Weights of a small transformer language model: width 192, 200M tokens.
Each number is 200 + 40 x the weight over its row's rms, rounded and kept within 0 to 999. Layers, rows and columns count from 0. The size before them is the row's rms in percent of the matrix's.

# q: layer 2 attention query, 192x192, rms 0.127, rows 32-63, columns 48-95
# k: layer 2 attention key, 192x192, rms 0.118, rows 32-63, columns 48-95
# v: layer 2 attention value, 192x192, rms 0.149, rows 0-36, columns 48-95
# o: layer 2 attention output (transposed), 192x192, rms 0.118, rows 0-36, columns 48-95
q32,117,312,223,262,187,136,167,215,142,127,212,168,175,142,157,180,205,216,206,246,274,138,170,233,205,151,257,203,166,177,261,242,219,152,134,199,200,262,269,142,248,208,175,274,173,201,226,148,162
k32,108,183,264,177,262,305,195,223,173,194,207,234,186,213,153,165,197,174,133,295,153,228,148,225,249,188,270,177,232,210,189,205,270,193,195,195,181,248,227,141,173,211,241,160,224,175,196,190,243
q33,122,219,211,269,141,199,192,166,190,156,283,179,229,169,286,241,285,221,240,108,192,176,224,206,226,242,162,189,226,247,209,229,255,244,189,192,162,216,206,190,268,215,270,207,154,200,216,171,245
k33,134,241,200,99,236,214,224,286,194,226,212,181,156,241,202,255,188,213,109,287,204,193,198,205,147,184,223,230,199,208,260,134,211,168,245,216,223,206,251,252,128,196,193,134,231,166,226,275,253
q34,121,178,132,187,176,233,242,151,100,248,216,273,212,177,180,307,183,197,220,233,158,182,155,122,211,167,189,169,156,151,189,205,169,236,200,237,225,257,195,250,165,157,142,166,213,169,210,205,234
k34,129,157,209,208,211,213,186,172,229,225,222,207,237,152,209,192,217,182,254,124,217,155,280,236,170,133,229,214,210,193,95,204,207,207,166,232,236,206,148,201,219,180,236,271,198,245,188,115,118
q35,124,259,196,241,156,266,207,155,167,172,322,152,219,173,249,232,176,155,268,244,137,195,210,180,167,134,177,199,183,198,196,125,165,246,202,161,192,206,252,231,156,247,203,217,131,162,217,244,170
k35,129,233,178,181,162,205,286,194,210,246,141,172,227,186,189,215,183,265,129,221,169,190,219,162,148,217,295,185,243,184,202,269,323,201,222,226,234,266,179,212,146,193,150,190,249,286,231,151,232
q36,109,219,241,306,166,176,221,186,219,183,204,152,149,244,205,163,223,193,207,255,218,174,157,203,156,131,262,186,134,204,185,158,154,202,166,191,227,159,159,152,220,247,191,217,155,180,204,163,173
k36,115,271,253,205,157,267,168,250,160,189,242,222,192,169,177,188,187,212,151,249,174,152,182,219,158,214,127,200,150,210,192,251,148,198,179,154,268,218,294,247,177,247,223,201,226,239,222,274,186
q37,070,119,203,126,219,256,213,267,185,153,226,170,266,195,203,307,209,209,254,204,191,256,216,150,167,225,147,266,260,289,201,163,238,227,264,228,154,153,109,266,255,181,172,170,157,211,225,247,299
k37,089,208,137,197,208,169,205,182,186,248,257,208,184,256,208,231,202,189,218,155,180,176,239,179,167,224,234,228,221,159,301,71,176,197,219,192,135,212,191,197,149,207,197,217,191,219,195,241,237
q38,108,196,212,153,209,215,188,157,258,211,213,155,196,233,235,160,211,217,185,194,203,203,192,206,227,263,172,212,229,208,188,287,174,193,189,137,195,102,156,270,189,262,160,195,179,248,115,167,225
k38,108,222,214,254,179,169,172,210,226,186,207,207,173,184,222,198,182,181,187,254,266,221,92,192,210,180,193,209,184,266,119,277,171,184,259,213,195,193,257,235,209,166,129,164,203,164,182,243,254
q39,084,202,220,234,271,205,185,258,274,116,236,161,226,230,116,206,242,213,220,204,211,164,220,137,225,242,182,246,224,214,237,226,192,132,187,142,123,186,193,170,264,209,166,206,186,201,265,215,274
k39,090,203,168,182,178,202,220,228,195,204,233,195,188,279,216,216,194,249,186,139,205,216,242,203,190,221,231,221,238,146,317,51,194,203,229,189,167,166,194,194,153,243,163,209,169,225,164,225,212
q40,123,201,157,157,311,210,179,188,220,234,179,263,220,195,172,282,153,241,237,219,174,229,175,197,182,143,139,240,218,172,156,234,166,250,201,204,205,175,195,229,110,192,130,235,188,207,173,253,230
k40,112,219,157,213,188,179,168,135,200,221,199,219,162,143,189,180,189,148,245,188,196,212,168,187,269,225,240,155,188,270,133,258,249,160,209,254,139,210,205,164,218,115,197,194,259,239,174,128,179
q41,112,203,251,200,186,219,200,259,229,144,194,175,167,209,154,163,227,193,203,301,222,174,178,195,185,182,257,241,225,231,128,285,155,197,187,192,268,172,110,202,169,198,164,213,217,220,218,129,217
k41,116,171,214,208,243,220,182,186,161,203,180,219,197,192,236,170,222,132,207,210,205,227,114,225,292,167,193,179,194,188,177,278,205,239,213,164,198,224,163,179,227,153,150,220,216,182,136,233,197
q42,123,216,167,245,282,189,173,144,238,127,204,175,232,167,160,125,208,174,146,207,238,142,215,195,259,143,207,233,233,182,171,290,174,215,143,187,158,181,211,164,221,132,158,148,170,209,193,191,262
k42,128,112,207,161,110,239,256,235,230,180,172,167,248,242,250,165,171,247,209,218,230,222,148,191,206,177,264,230,228,214,199,204,274,223,220,160,255,126,197,167,161,220,101,205,207,219,199,145,156
q43,115,156,262,218,290,232,227,214,231,150,175,207,215,177,121,210,203,252,145,146,201,176,239,235,224,230,233,233,233,302,174,179,226,159,237,222,96,226,228,176,305,163,196,185,190,167,227,214,183
k43,103,205,173,127,182,195,210,200,223,186,247,160,212,231,177,234,203,225,242,145,207,222,247,179,167,202,185,238,259,117,323,110,190,239,194,102,184,151,167,227,204,216,175,228,174,214,194,259,205
q44,108,211,204,155,175,235,145,168,128,197,212,243,173,202,150,184,180,154,250,197,222,190,149,244,179,136,227,234,155,262,202,164,226,227,232,280,173,199,159,147,253,204,155,219,190,195,228,199,148
k44,122,158,239,197,262,210,234,162,155,247,177,206,235,205,186,196,244,155,279,170,169,130,239,189,173,209,166,209,182,144,247,182,221,226,201,206,168,227,174,218,224,208,242,160,225,209,195,194,135
q45,103,327,187,194,207,226,129,200,148,216,191,163,185,235,206,114,177,216,188,255,251,149,196,208,223,98,248,177,171,178,186,241,204,163,190,199,215,203,283,132,151,134,209,252,229,244,190,210,154
k45,106,95,227,253,199,241,249,222,199,130,96,176,215,171,212,182,223,223,215,254,156,229,131,211,281,198,226,197,204,189,128,278,219,221,215,173,205,193,204,177,207,173,197,169,216,176,184,143,168
q46,124,144,198,219,208,181,193,254,218,196,168,232,249,186,285,189,269,148,209,192,205,234,225,187,210,248,122,195,199,193,172,166,201,240,200,166,218,256,157,248,251,190,249,172,204,148,240,160,223
k46,123,279,183,131,218,165,154,196,185,215,203,165,172,183,160,216,223,162,197,211,231,241,199,192,289,186,243,198,210,247,250,189,219,182,219,200,208,236,152,191,171,135,221,188,202,155,208,195,243
q47,118,195,201,254,151,235,166,207,195,142,243,165,191,236,128,156,214,133,197,216,162,111,213,193,218,162,262,214,154,169,181,155,211,177,185,190,135,236,175,147,239,229,183,201,183,173,276,194,163
k47,110,185,244,144,212,237,241,210,149,196,203,185,197,247,214,193,220,270,149,189,159,109,185,198,149,174,152,219,214,123,262,191,269,195,214,186,245,199,219,231,183,259,198,193,183,196,157,225,196
q48,110,168,184,226,118,221,260,207,186,226,217,215,158,196,166,182,129,169,207,146,149,190,186,177,135,238,198,175,150,214,232,82,175,209,244,196,143,222,245,255,148,305,239,194,248,241,196,209,108
k48,108,144,185,195,172,231,184,184,214,190,140,149,210,222,222,176,174,274,110,185,252,155,225,225,172,172,170,207,220,88,185,217,190,204,188,214,261,182,160,159,184,223,212,225,140,258,205,194,271
q49,113,231,171,116,214,207,204,151,235,202,158,240,212,168,242,184,196,209,158,161,226,224,245,223,273,188,174,186,276,194,173,340,194,243,178,189,167,157,232,210,197,152,201,173,228,171,129,210,277
k49,105,159,201,250,178,166,173,194,230,189,181,210,201,147,223,197,186,169,230,218,255,200,111,204,206,203,208,186,180,277,91,275,223,197,242,218,205,190,216,200,240,174,139,180,219,173,192,127,192
q50,133,168,195,182,158,241,164,97,196,165,187,173,188,194,186,154,132,111,136,205,205,203,229,299,275,190,210,207,203,217,178,132,215,186,217,195,146,225,260,199,228,206,176,231,218,181,217,190,180
k50,137,188,217,218,187,184,253,170,213,213,177,205,241,211,218,219,215,225,166,190,157,122,199,189,174,186,143,184,246,188,175,226,225,172,150,166,244,187,166,247,258,257,215,168,149,182,190,172,145
q51,081,199,215,182,243,230,249,256,133,198,230,208,239,178,168,323,234,264,235,185,217,197,195,126,160,239,204,238,213,284,231,168,238,177,216,256,162,247,187,199,261,198,193,201,170,200,273,256,268
k51,096,204,154,165,218,214,218,203,202,209,231,200,208,252,200,253,201,193,222,156,169,195,270,185,173,211,234,213,248,128,311,67,174,204,206,174,128,205,185,191,133,227,211,235,210,232,197,222,224
q52,119,174,157,167,247,182,204,156,249,267,224,283,198,201,287,209,213,201,205,130,152,227,204,211,179,240,148,176,185,182,155,170,149,242,178,187,184,217,235,218,173,216,239,196,242,145,197,233,190
k52,101,255,172,232,186,163,217,197,218,208,161,206,199,109,180,213,177,209,261,198,273,270,172,184,263,181,211,181,190,287,137,271,225,154,214,248,197,189,212,221,247,131,199,174,220,223,236,139,170
q53,095,268,164,201,176,204,223,190,178,256,225,214,194,207,233,235,161,219,244,176,140,206,169,193,186,148,174,170,196,153,203,250,181,240,166,191,276,204,197,233,92,180,192,189,197,228,132,251,201
k53,086,197,229,233,204,204,176,200,217,175,179,209,184,131,173,182,218,165,218,246,219,177,141,205,179,190,175,166,168,248,61,323,203,197,198,261,236,203,242,180,225,166,210,207,213,178,209,143,174
q54,133,199,209,187,225,155,205,199,251,204,145,196,230,199,260,187,285,241,167,184,227,240,223,184,205,170,171,151,198,201,213,217,237,160,179,209,283,214,245,149,239,116,228,181,246,208,205,264,237
k54,127,220,216,252,157,185,177,257,204,143,161,201,205,174,150,210,213,193,217,279,194,227,162,163,277,221,209,215,160,251,195,139,115,190,184,137,219,205,202,190,202,182,266,206,212,132,239,182,152
q55,117,216,226,233,200,94,207,227,250,95,214,210,174,201,199,164,185,193,168,242,169,176,195,174,201,220,190,192,173,169,269,212,175,176,136,134,193,154,204,137,233,243,231,232,183,139,196,156,185
k55,115,191,252,208,130,295,197,224,184,158,187,166,230,233,205,89,145,255,109,160,234,209,221,207,168,190,247,195,200,124,224,200,201,179,177,167,240,180,284,171,192,273,157,186,232,228,208,227,247
q56,114,146,216,252,216,187,219,164,253,174,185,189,198,197,243,239,267,195,202,168,114,246,190,221,221,235,109,163,221,201,142,181,183,210,190,155,240,274,201,210,189,235,262,179,174,194,222,194,201
k56,113,331,191,183,190,146,174,208,194,226,187,217,145,195,146,210,181,212,143,258,230,189,163,218,229,180,243,198,167,272,210,242,201,142,184,207,231,252,209,214,198,164,247,196,223,186,264,230,235
q57,079,198,238,211,239,255,250,218,261,118,262,153,233,196,257,223,216,180,229,189,131,204,313,168,244,212,135,224,285,212,181,238,177,281,194,141,190,184,128,260,219,210,193,166,194,190,223,270,271
k57,079,239,151,172,171,144,215,178,228,255,214,166,208,264,217,216,193,186,202,160,245,202,191,158,129,222,220,193,217,184,272,168,202,225,258,196,240,176,196,193,161,222,120,201,192,235,200,194,236
q58,115,194,179,223,283,176,203,238,294,216,171,212,224,241,167,258,228,299,260,240,169,232,177,168,162,168,222,204,187,148,167,218,215,183,136,156,197,162,195,227,195,178,146,221,198,191,190,274,178
k58,120,254,213,270,145,261,193,193,157,145,229,213,209,166,158,156,189,253,190,169,180,231,248,164,240,179,224,181,241,207,169,185,199,154,199,186,184,233,288,173,172,111,258,221,237,190,182,199,230
q59,096,255,189,224,160,214,184,170,153,201,152,163,156,179,202,107,192,235,86,194,211,203,231,278,241,123,209,173,199,153,171,299,220,222,210,225,231,187,240,146,134,120,205,201,196,193,162,151,178
k59,099,190,240,190,205,178,150,186,219,175,190,189,182,146,212,190,231,170,188,267,205,160,120,214,190,210,148,187,138,244,92,324,202,214,183,205,256,195,221,203,253,191,190,204,195,181,205,169,137
q60,122,241,172,147,220,211,234,190,188,233,224,228,228,151,262,267,214,232,209,184,193,195,240,192,228,220,151,167,237,150,173,288,176,257,189,186,200,190,223,230,161,185,199,197,194,166,160,274,259
k60,107,211,192,190,213,170,187,202,231,199,195,212,188,115,201,181,177,170,233,199,234,274,161,145,205,186,249,170,214,240,118,248,244,174,201,269,157,193,204,164,226,162,165,180,238,202,198,134,210
q61,110,209,210,224,228,135,131,211,245,177,176,214,159,241,234,105,256,187,219,182,193,219,199,218,197,223,223,176,194,119,210,271,224,216,125,181,236,239,131,189,194,267,151,218,240,208,234,193,213
k61,119,219,225,238,239,210,208,176,137,225,200,198,161,243,171,179,149,183,236,225,253,274,183,187,291,173,237,161,148,224,226,193,198,187,279,224,170,221,161,126,195,148,166,185,187,132,223,196,284
q62,101,206,199,176,211,255,209,208,138,190,195,210,265,138,237,247,248,219,192,235,197,204,198,179,262,61,187,196,246,211,201,318,252,288,238,254,241,217,218,202,182,64,220,135,130,178,157,254,275
k62,095,136,154,179,200,167,211,214,234,200,170,187,234,160,239,213,197,177,218,190,187,194,240,181,215,219,291,249,247,159,211,154,257,246,182,186,177,177,178,188,173,171,161,238,251,199,217,137,187
q63,102,236,176,184,223,214,201,148,249,278,185,248,193,220,298,246,185,244,226,203,155,241,201,194,198,218,159,166,210,116,150,223,167,232,144,157,241,167,182,237,173,193,158,213,186,142,158,239,185
k63,098,248,210,249,182,186,177,184,206,183,175,205,212,116,171,180,181,185,230,223,223,255,156,177,239,188,221,167,163,296,118,324,221,198,207,227,229,237,229,223,216,132,180,178,245,210,232,148,210
v0,091,172,234,266,193,235,194,138,214,141,222,122,234,251,147,223,201,237,180,191,128,162,222,205,281,193,264,190,185,242,315,172,235,225,170,244,217,257,229,138,209,183,148,231,186,115,197,209,101
o0,097,212,165,214,247,244,195,213,193,208,201,249,229,206,157,201,177,162,209,187,185,159,159,138,177,131,152,114,238,273,186,229,176,225,241,236,94,195,165,182,202,227,201,157,223,254,204,195,199
v1,081,210,231,224,194,244,233,199,199,202,226,264,205,225,134,257,207,181,215,233,146,198,207,181,165,221,183,247,197,141,223,161,202,231,244,127,196,215,172,238,259,170,205,190,254,189,169,193,205
o1,079,187,175,213,183,208,144,187,181,219,143,171,225,235,221,205,211,187,192,180,166,217,282,264,166,243,138,180,234,209,175,277,281,123,184,184,185,176,161,142,265,141,219,107,229,223,223,198,211
v2,093,196,164,263,177,185,209,205,219,167,259,149,149,219,221,175,254,239,216,146,273,77,199,191,250,152,233,167,189,166,156,246,139,175,125,246,135,216,149,170,195,256,187,226,220,147,165,220,233
o2,095,269,206,185,239,209,232,213,216,215,175,215,233,209,126,200,243,161,235,249,169,192,240,162,129,168,53,134,184,173,214,220,257,133,196,191,232,237,199,195,227,209,184,203,225,221,162,181,234
v3,089,216,262,180,262,133,172,267,191,199,164,211,232,165,197,191,207,167,151,147,183,229,247,190,240,235,287,210,195,194,185,193,202,237,255,231,216,188,144,182,185,187,189,119,217,232,153,162,201
o3,096,169,206,240,142,202,139,152,234,230,161,161,236,134,204,284,203,206,283,228,184,170,199,189,185,245,144,211,238,251,163,151,232,175,235,176,205,227,235,266,233,169,160,193,204,235,212,239,131
v4,086,273,167,222,208,160,159,155,241,239,250,230,196,194,241,216,162,137,331,210,205,142,152,196,111,213,204,182,218,203,126,246,163,157,222,270,153,231,161,125,155,206,250,165,193,178,203,254,267
o4,085,181,267,333,228,247,154,200,221,156,220,177,174,204,163,193,253,258,201,284,184,228,224,293,209,226,208,110,162,233,196,270,188,283,186,211,137,221,154,148,232,239,144,225,219,170,160,196,197
v5,092,181,200,190,266,178,198,175,187,196,217,186,168,240,212,219,213,177,148,163,267,147,249,231,281,158,157,287,189,140,111,171,229,161,178,182,170,184,212,231,244,123,211,143,245,193,188,267,166
o5,094,218,208,225,251,226,205,158,260,118,256,161,207,173,207,150,231,246,198,248,190,249,179,176,204,149,222,95,226,183,243,166,199,260,160,204,204,217,189,140,212,238,220,159,187,204,197,170,299
v6,080,183,141,199,223,222,244,227,187,97,153,203,181,194,166,155,221,208,184,190,180,247,143,116,182,177,223,196,203,179,174,226,236,153,229,154,183,231,221,223,177,253,219,220,280,186,214,164,207
o6,083,239,217,227,163,145,204,182,128,223,167,227,252,195,201,155,169,275,157,187,206,179,233,222,226,164,170,187,233,216,263,175,198,160,115,218,264,218,169,239,214,149,162,234,203,176,195,181,210
v7,089,189,182,241,218,161,225,200,231,221,209,231,218,80,207,265,168,225,228,206,236,197,206,139,145,208,186,193,154,267,218,135,151,180,217,212,216,197,158,279,254,251,227,149,168,236,155,167,212
o7,091,219,281,234,244,144,211,226,204,147,169,149,124,196,206,191,173,152,232,259,229,174,199,184,189,173,224,252,265,133,202,280,240,220,190,177,313,229,244,107,172,156,144,210,182,217,241,170,210
v8,093,195,175,254,220,200,168,212,245,225,228,156,154,170,245,199,170,215,240,147,208,126,215,142,223,171,164,213,202,258,145,215,235,174,223,214,206,238,209,188,200,224,213,168,150,132,122,141,299
o8,097,241,179,248,209,146,321,113,231,211,134,298,200,199,250,263,294,190,244,245,148,253,223,202,141,263,219,239,200,125,291,238,192,187,181,263,255,213,197,208,188,140,209,176,242,86,199,233,180
v9,094,227,230,230,204,245,170,204,174,215,155,178,206,192,244,184,182,219,165,191,183,216,209,178,161,204,164,130,129,185,180,217,194,236,211,175,264,237,242,186,176,271,148,211,174,140,199,118,264
o9,103,178,163,213,186,211,194,197,226,216,198,242,192,211,268,209,154,199,217,193,220,210,166,122,229,206,236,250,253,189,205,262,194,217,199,258,264,229,208,163,150,181,211,227,202,205,241,233,148
v10,090,125,219,197,226,196,221,212,143,199,297,130,199,159,182,206,159,221,148,174,221,127,180,228,198,193,169,156,177,210,231,290,240,173,146,236,163,252,230,166,253,192,170,207,145,157,183,118,199
o10,083,214,170,166,188,156,254,253,242,167,143,187,264,185,247,268,229,176,177,203,122,208,149,166,203,76,246,196,187,183,233,212,235,174,239,291,242,219,265,141,239,229,148,199,181,174,207,236,157
v11,077,169,181,226,209,169,207,204,209,164,204,196,144,197,314,240,193,196,219,205,192,197,189,192,141,226,205,237,216,188,128,178,168,221,201,170,240,230,256,216,126,177,249,173,181,179,234,206,233
o11,080,153,256,208,210,219,186,225,149,206,229,223,159,208,170,248,195,182,217,188,165,131,254,201,271,166,223,189,130,177,244,199,167,142,237,147,231,181,147,241,221,216,128,242,253,248,195,253,164
v12,092,207,218,184,187,239,197,186,189,157,182,205,187,247,228,189,202,178,271,234,208,202,123,178,263,240,131,186,180,202,220,178,245,170,130,178,220,233,222,163,222,195,187,207,324,240,233,183,158
o12,080,176,132,249,224,186,232,146,211,222,185,274,255,118,207,207,188,202,168,216,268,214,218,152,209,173,210,197,182,224,209,197,205,242,185,279,130,242,268,208,170,155,224,157,217,236,217,163,241
v13,092,157,209,216,234,226,220,163,164,226,241,191,240,206,151,263,216,179,143,172,208,176,272,239,203,150,189,197,136,245,222,231,188,194,234,146,169,213,193,220,245,206,262,156,129,184,175,109,200
o13,090,202,298,150,306,218,196,230,212,146,175,187,207,220,248,139,166,133,199,171,162,232,211,194,230,159,258,222,266,176,153,161,299,180,200,175,217,184,224,113,175,200,171,206,146,140,248,149,225
v14,087,199,198,219,162,322,255,209,222,208,129,179,215,226,185,178,175,156,189,148,101,208,169,177,179,284,185,205,205,158,195,196,203,134,194,159,240,209,201,176,223,212,236,214,181,202,204,182,179
o14,085,188,189,273,186,165,253,217,205,195,195,179,283,197,241,139,208,186,189,223,243,222,222,249,195,197,226,172,165,189,225,164,263,222,191,265,227,149,227,199,149,199,208,196,186,189,214,203,134
v15,096,130,200,212,187,175,196,225,128,233,221,214,250,210,188,198,215,276,184,180,184,168,273,231,294,192,216,230,132,139,232,243,200,186,188,255,237,197,254,179,205,206,173,234,80,222,161,160,218
o15,106,224,186,151,257,197,162,221,238,242,148,128,193,221,176,182,188,151,274,161,210,207,178,180,96,223,205,243,201,194,196,161,222,233,222,233,175,199,276,217,206,185,215,198,197,70,219,236,199
v16,082,233,212,142,212,183,206,231,208,249,223,179,194,206,159,235,200,163,179,136,151,174,249,182,188,225,187,239,174,210,212,223,187,225,214,123,166,256,166,185,156,199,188,192,222,225,134,149,154
o16,075,139,229,299,174,251,193,173,171,231,204,194,143,225,152,232,210,184,190,231,173,185,163,227,209,255,154,292,186,244,161,276,193,137,210,172,247,213,175,211,166,165,235,166,194,262,178,213,278
v17,093,186,152,247,200,162,198,209,210,163,222,206,230,151,215,281,172,161,173,164,209,201,221,192,183,129,152,206,165,196,149,163,197,206,289,261,165,231,224,235,177,185,176,258,102,163,176,145,285
o17,088,173,225,236,191,194,247,169,236,191,208,272,217,263,170,225,266,193,290,208,145,171,200,237,118,270,205,227,234,205,237,234,204,180,138,176,189,209,182,167,169,242,209,180,178,193,218,211,151
v18,083,199,202,180,214,185,124,168,193,228,349,229,139,175,187,199,171,196,302,229,268,138,258,223,231,158,216,192,210,207,185,169,238,150,231,220,252,223,247,211,212,171,158,174,146,250,147,201,246
o18,087,195,240,154,180,135,190,153,211,201,189,70,210,214,143,246,242,233,236,276,135,206,121,141,247,238,187,144,290,232,240,289,199,263,162,245,220,245,230,200,239,252,219,126,226,209,218,187,210
v19,085,169,202,241,190,213,166,205,155,177,273,234,228,275,133,196,125,177,211,199,207,199,195,205,250,177,244,210,213,293,259,198,217,200,143,161,234,234,195,200,187,196,175,225,173,146,240,190,153
o19,089,211,232,150,161,207,231,133,151,184,272,226,180,222,197,192,250,208,155,201,156,182,205,273,187,187,203,201,291,144,154,202,153,284,209,173,201,231,206,233,187,213,213,188,229,243,143,193,241
v20,086,197,213,233,279,201,218,182,266,166,146,216,177,162,171,214,172,157,119,148,209,211,231,212,208,176,146,199,204,242,232,155,249,221,268,192,197,233,236,273,139,232,192,164,160,229,143,203,240
o20,083,234,205,210,198,174,208,207,200,179,203,199,194,199,201,246,214,247,203,233,253,175,200,219,113,180,297,173,201,267,249,232,292,183,157,193,251,292,186,166,177,166,206,202,180,140,223,245,205
v21,088,232,185,261,213,192,228,203,230,187,282,167,180,233,173,260,128,202,182,238,151,203,200,160,210,172,207,170,227,196,183,214,216,202,226,277,201,215,217,161,228,207,119,222,113,223,95,176,212
o21,087,228,173,244,224,153,155,266,120,181,163,157,240,203,219,185,263,129,191,264,148,213,130,218,145,185,197,210,203,144,206,217,123,187,148,269,259,189,156,177,268,272,213,176,291,181,216,218,165
v22,085,287,242,298,191,132,213,145,196,198,236,187,205,173,185,317,184,186,147,216,145,205,173,136,154,246,225,214,199,252,217,176,101,260,258,178,190,252,216,272,168,238,194,142,199,173,171,175,264
o22,084,158,195,274,158,214,288,213,158,229,180,200,180,233,141,246,200,255,166,220,235,208,240,302,200,220,139,229,199,230,251,281,183,97,193,182,236,261,104,189,174,177,228,223,253,256,167,183,156
v23,089,267,200,228,176,204,252,184,242,160,199,232,197,201,241,231,260,196,153,250,192,258,262,192,202,186,238,156,281,206,188,210,226,236,244,256,199,157,206,233,122,197,233,167,248,237,162,194,176
o23,086,175,191,168,172,277,189,196,187,131,121,131,179,120,188,214,203,187,235,213,184,205,207,163,186,174,117,221,188,299,261,183,169,114,156,177,294,211,222,206,252,197,265,291,221,204,319,197,244
v24,087,163,178,302,129,188,278,233,203,122,179,240,206,202,134,247,153,205,166,235,233,247,141,146,224,200,204,208,200,207,147,155,240,153,176,178,169,230,275,241,228,197,204,197,168,191,209,177,233
o24,092,190,212,193,179,263,292,230,168,210,225,198,184,229,253,141,206,186,170,172,229,274,205,224,195,200,213,155,201,164,216,230,203,214,257,261,261,249,180,291,191,89,219,139,155,215,229,162,275
v25,094,189,182,281,165,132,183,259,230,150,234,181,170,211,178,274,168,223,258,180,240,150,245,200,275,220,260,204,178,240,161,181,168,223,184,214,200,153,165,205,234,123,191,191,165,192,229,257,161
o25,093,188,224,288,138,260,238,193,211,146,200,167,178,141,245,216,211,190,201,204,91,160,200,111,241,186,106,113,216,175,185,264,234,174,126,196,174,255,213,197,249,142,214,208,145,225,204,219,224
v26,083,185,161,185,232,226,204,197,215,244,177,234,216,180,115,223,189,115,216,180,185,289,243,205,207,185,218,210,177,236,272,206,238,185,269,216,258,202,164,255,149,181,188,184,187,221,218,207,186
o26,073,166,189,184,241,151,159,217,207,183,217,185,219,196,211,215,213,235,234,214,227,146,185,255,204,217,245,254,262,184,187,229,127,195,173,226,185,220,171,151,191,199,248,173,152,261,184,224,149
v27,083,176,192,193,197,235,209,191,232,290,184,196,216,227,286,163,232,228,200,166,176,162,121,292,211,236,204,245,174,173,248,222,152,167,178,185,182,224,166,202,193,207,209,170,142,186,235,261,187
o27,081,276,283,165,261,172,197,181,201,171,236,243,162,275,187,210,168,207,165,182,234,201,249,248,208,209,277,226,179,248,205,202,197,245,235,157,228,193,174,144,238,249,236,201,262,115,229,141,180
v28,092,170,158,242,180,103,137,212,206,194,196,246,186,187,223,209,181,241,230,245,212,251,158,246,304,243,225,182,181,130,142,172,188,145,163,140,197,184,221,242,210,159,189,187,224,224,230,210,172
o28,088,172,274,209,221,226,284,192,239,209,231,172,234,176,202,266,211,206,225,185,238,164,228,289,215,229,172,178,200,247,232,207,185,171,230,221,156,214,187,206,294,204,147,111,219,219,222,166,198
v29,074,141,195,151,158,264,229,176,180,177,211,150,158,207,232,206,219,206,181,226,246,144,189,216,274,127,274,270,181,183,148,230,234,211,189,222,129,200,118,215,146,233,206,225,174,143,184,170,208
o29,085,206,226,130,219,152,223,187,264,219,209,254,201,178,191,201,264,199,179,233,156,229,160,179,174,169,199,180,228,195,226,148,283,130,190,223,266,174,237,125,219,210,211,120,213,220,175,276,192
v30,077,206,168,191,179,264,227,135,184,210,268,121,152,251,211,257,159,215,195,270,150,170,199,133,198,129,216,216,228,183,192,264,211,202,235,248,227,215,221,201,166,213,107,235,198,233,131,193,175
o30,082,214,211,199,194,165,158,175,216,130,148,243,179,214,198,179,227,135,166,282,162,169,157,193,114,141,210,92,154,202,203,258,134,202,137,213,253,215,221,139,252,275,253,206,265,218,212,279,125
v31,097,194,213,192,264,150,168,267,193,180,245,254,170,169,115,231,168,190,196,206,182,243,211,182,214,242,187,226,178,180,198,147,172,264,246,157,215,158,208,189,268,177,180,210,215,198,160,240,147
o31,095,227,195,173,73,189,215,182,200,218,127,166,244,177,224,252,200,183,187,195,161,219,235,230,228,194,185,245,236,183,202,197,221,234,287,191,97,196,188,254,260,200,184,165,163,245,155,140,192
v32,091,263,191,195,195,216,179,213,198,133,246,182,245,200,166,259,228,182,255,202,284,183,178,207,278,144,223,178,239,196,193,150,158,216,185,245,218,244,208,164,213,220,273,227,192,219,253,197,142
o32,097,188,186,188,169,233,241,167,200,197,216,154,217,135,137,212,158,193,172,130,163,181,292,181,182,134,201,173,197,233,235,150,223,208,294,214,144,210,247,211,218,194,264,236,146,106,197,115,210
v33,093,211,204,203,236,181,288,287,257,235,189,210,221,194,155,165,201,177,168,218,197,158,264,180,232,251,190,209,214,182,173,205,226,212,194,130,225,211,190,197,250,230,264,149,157,200,189,160,193
o33,095,239,197,205,177,222,168,120,151,229,232,263,189,135,235,198,154,166,210,154,164,207,210,224,248,202,207,204,236,220,206,164,192,189,221,230,199,153,225,147,201,144,182,208,184,177,192,250,195
v34,087,188,237,179,251,257,256,276,157,181,137,181,161,227,238,134,214,177,180,201,137,251,162,219,207,268,237,225,192,92,181,219,221,205,143,202,275,262,212,190,222,174,159,273,214,243,190,161,222
o34,099,167,233,194,257,206,139,160,181,232,224,254,188,188,129,184,208,199,233,184,187,115,142,207,210,239,196,276,173,269,192,152,142,240,213,243,197,128,238,128,256,184,153,135,210,226,252,230,123
v35,083,156,246,199,215,221,241,221,191,178,222,287,175,187,200,198,150,224,218,282,190,239,181,183,179,242,194,238,318,197,140,183,163,216,222,239,238,109,211,230,219,134,198,289,201,288,218,229,124
o35,088,228,151,152,150,190,174,240,219,137,245,144,189,197,246,140,197,218,216,168,140,165,123,185,208,182,207,213,155,195,173,200,195,210,138,208,187,192,212,231,251,216,177,237,100,116,228,158,197
v36,091,235,169,145,233,152,131,171,180,266,272,180,168,207,207,171,232,178,191,140,253,127,225,166,236,207,238,219,246,200,165,218,165,289,232,250,108,169,191,144,136,214,187,217,155,158,149,237,192
o36,093,223,183,129,242,133,198,227,214,204,276,225,159,181,231,242,238,268,226,205,243,168,218,190,173,195,191,243,175,159,219,118,298,112,201,204,111,185,180,289,233,245,218,194,232,216,162,258,183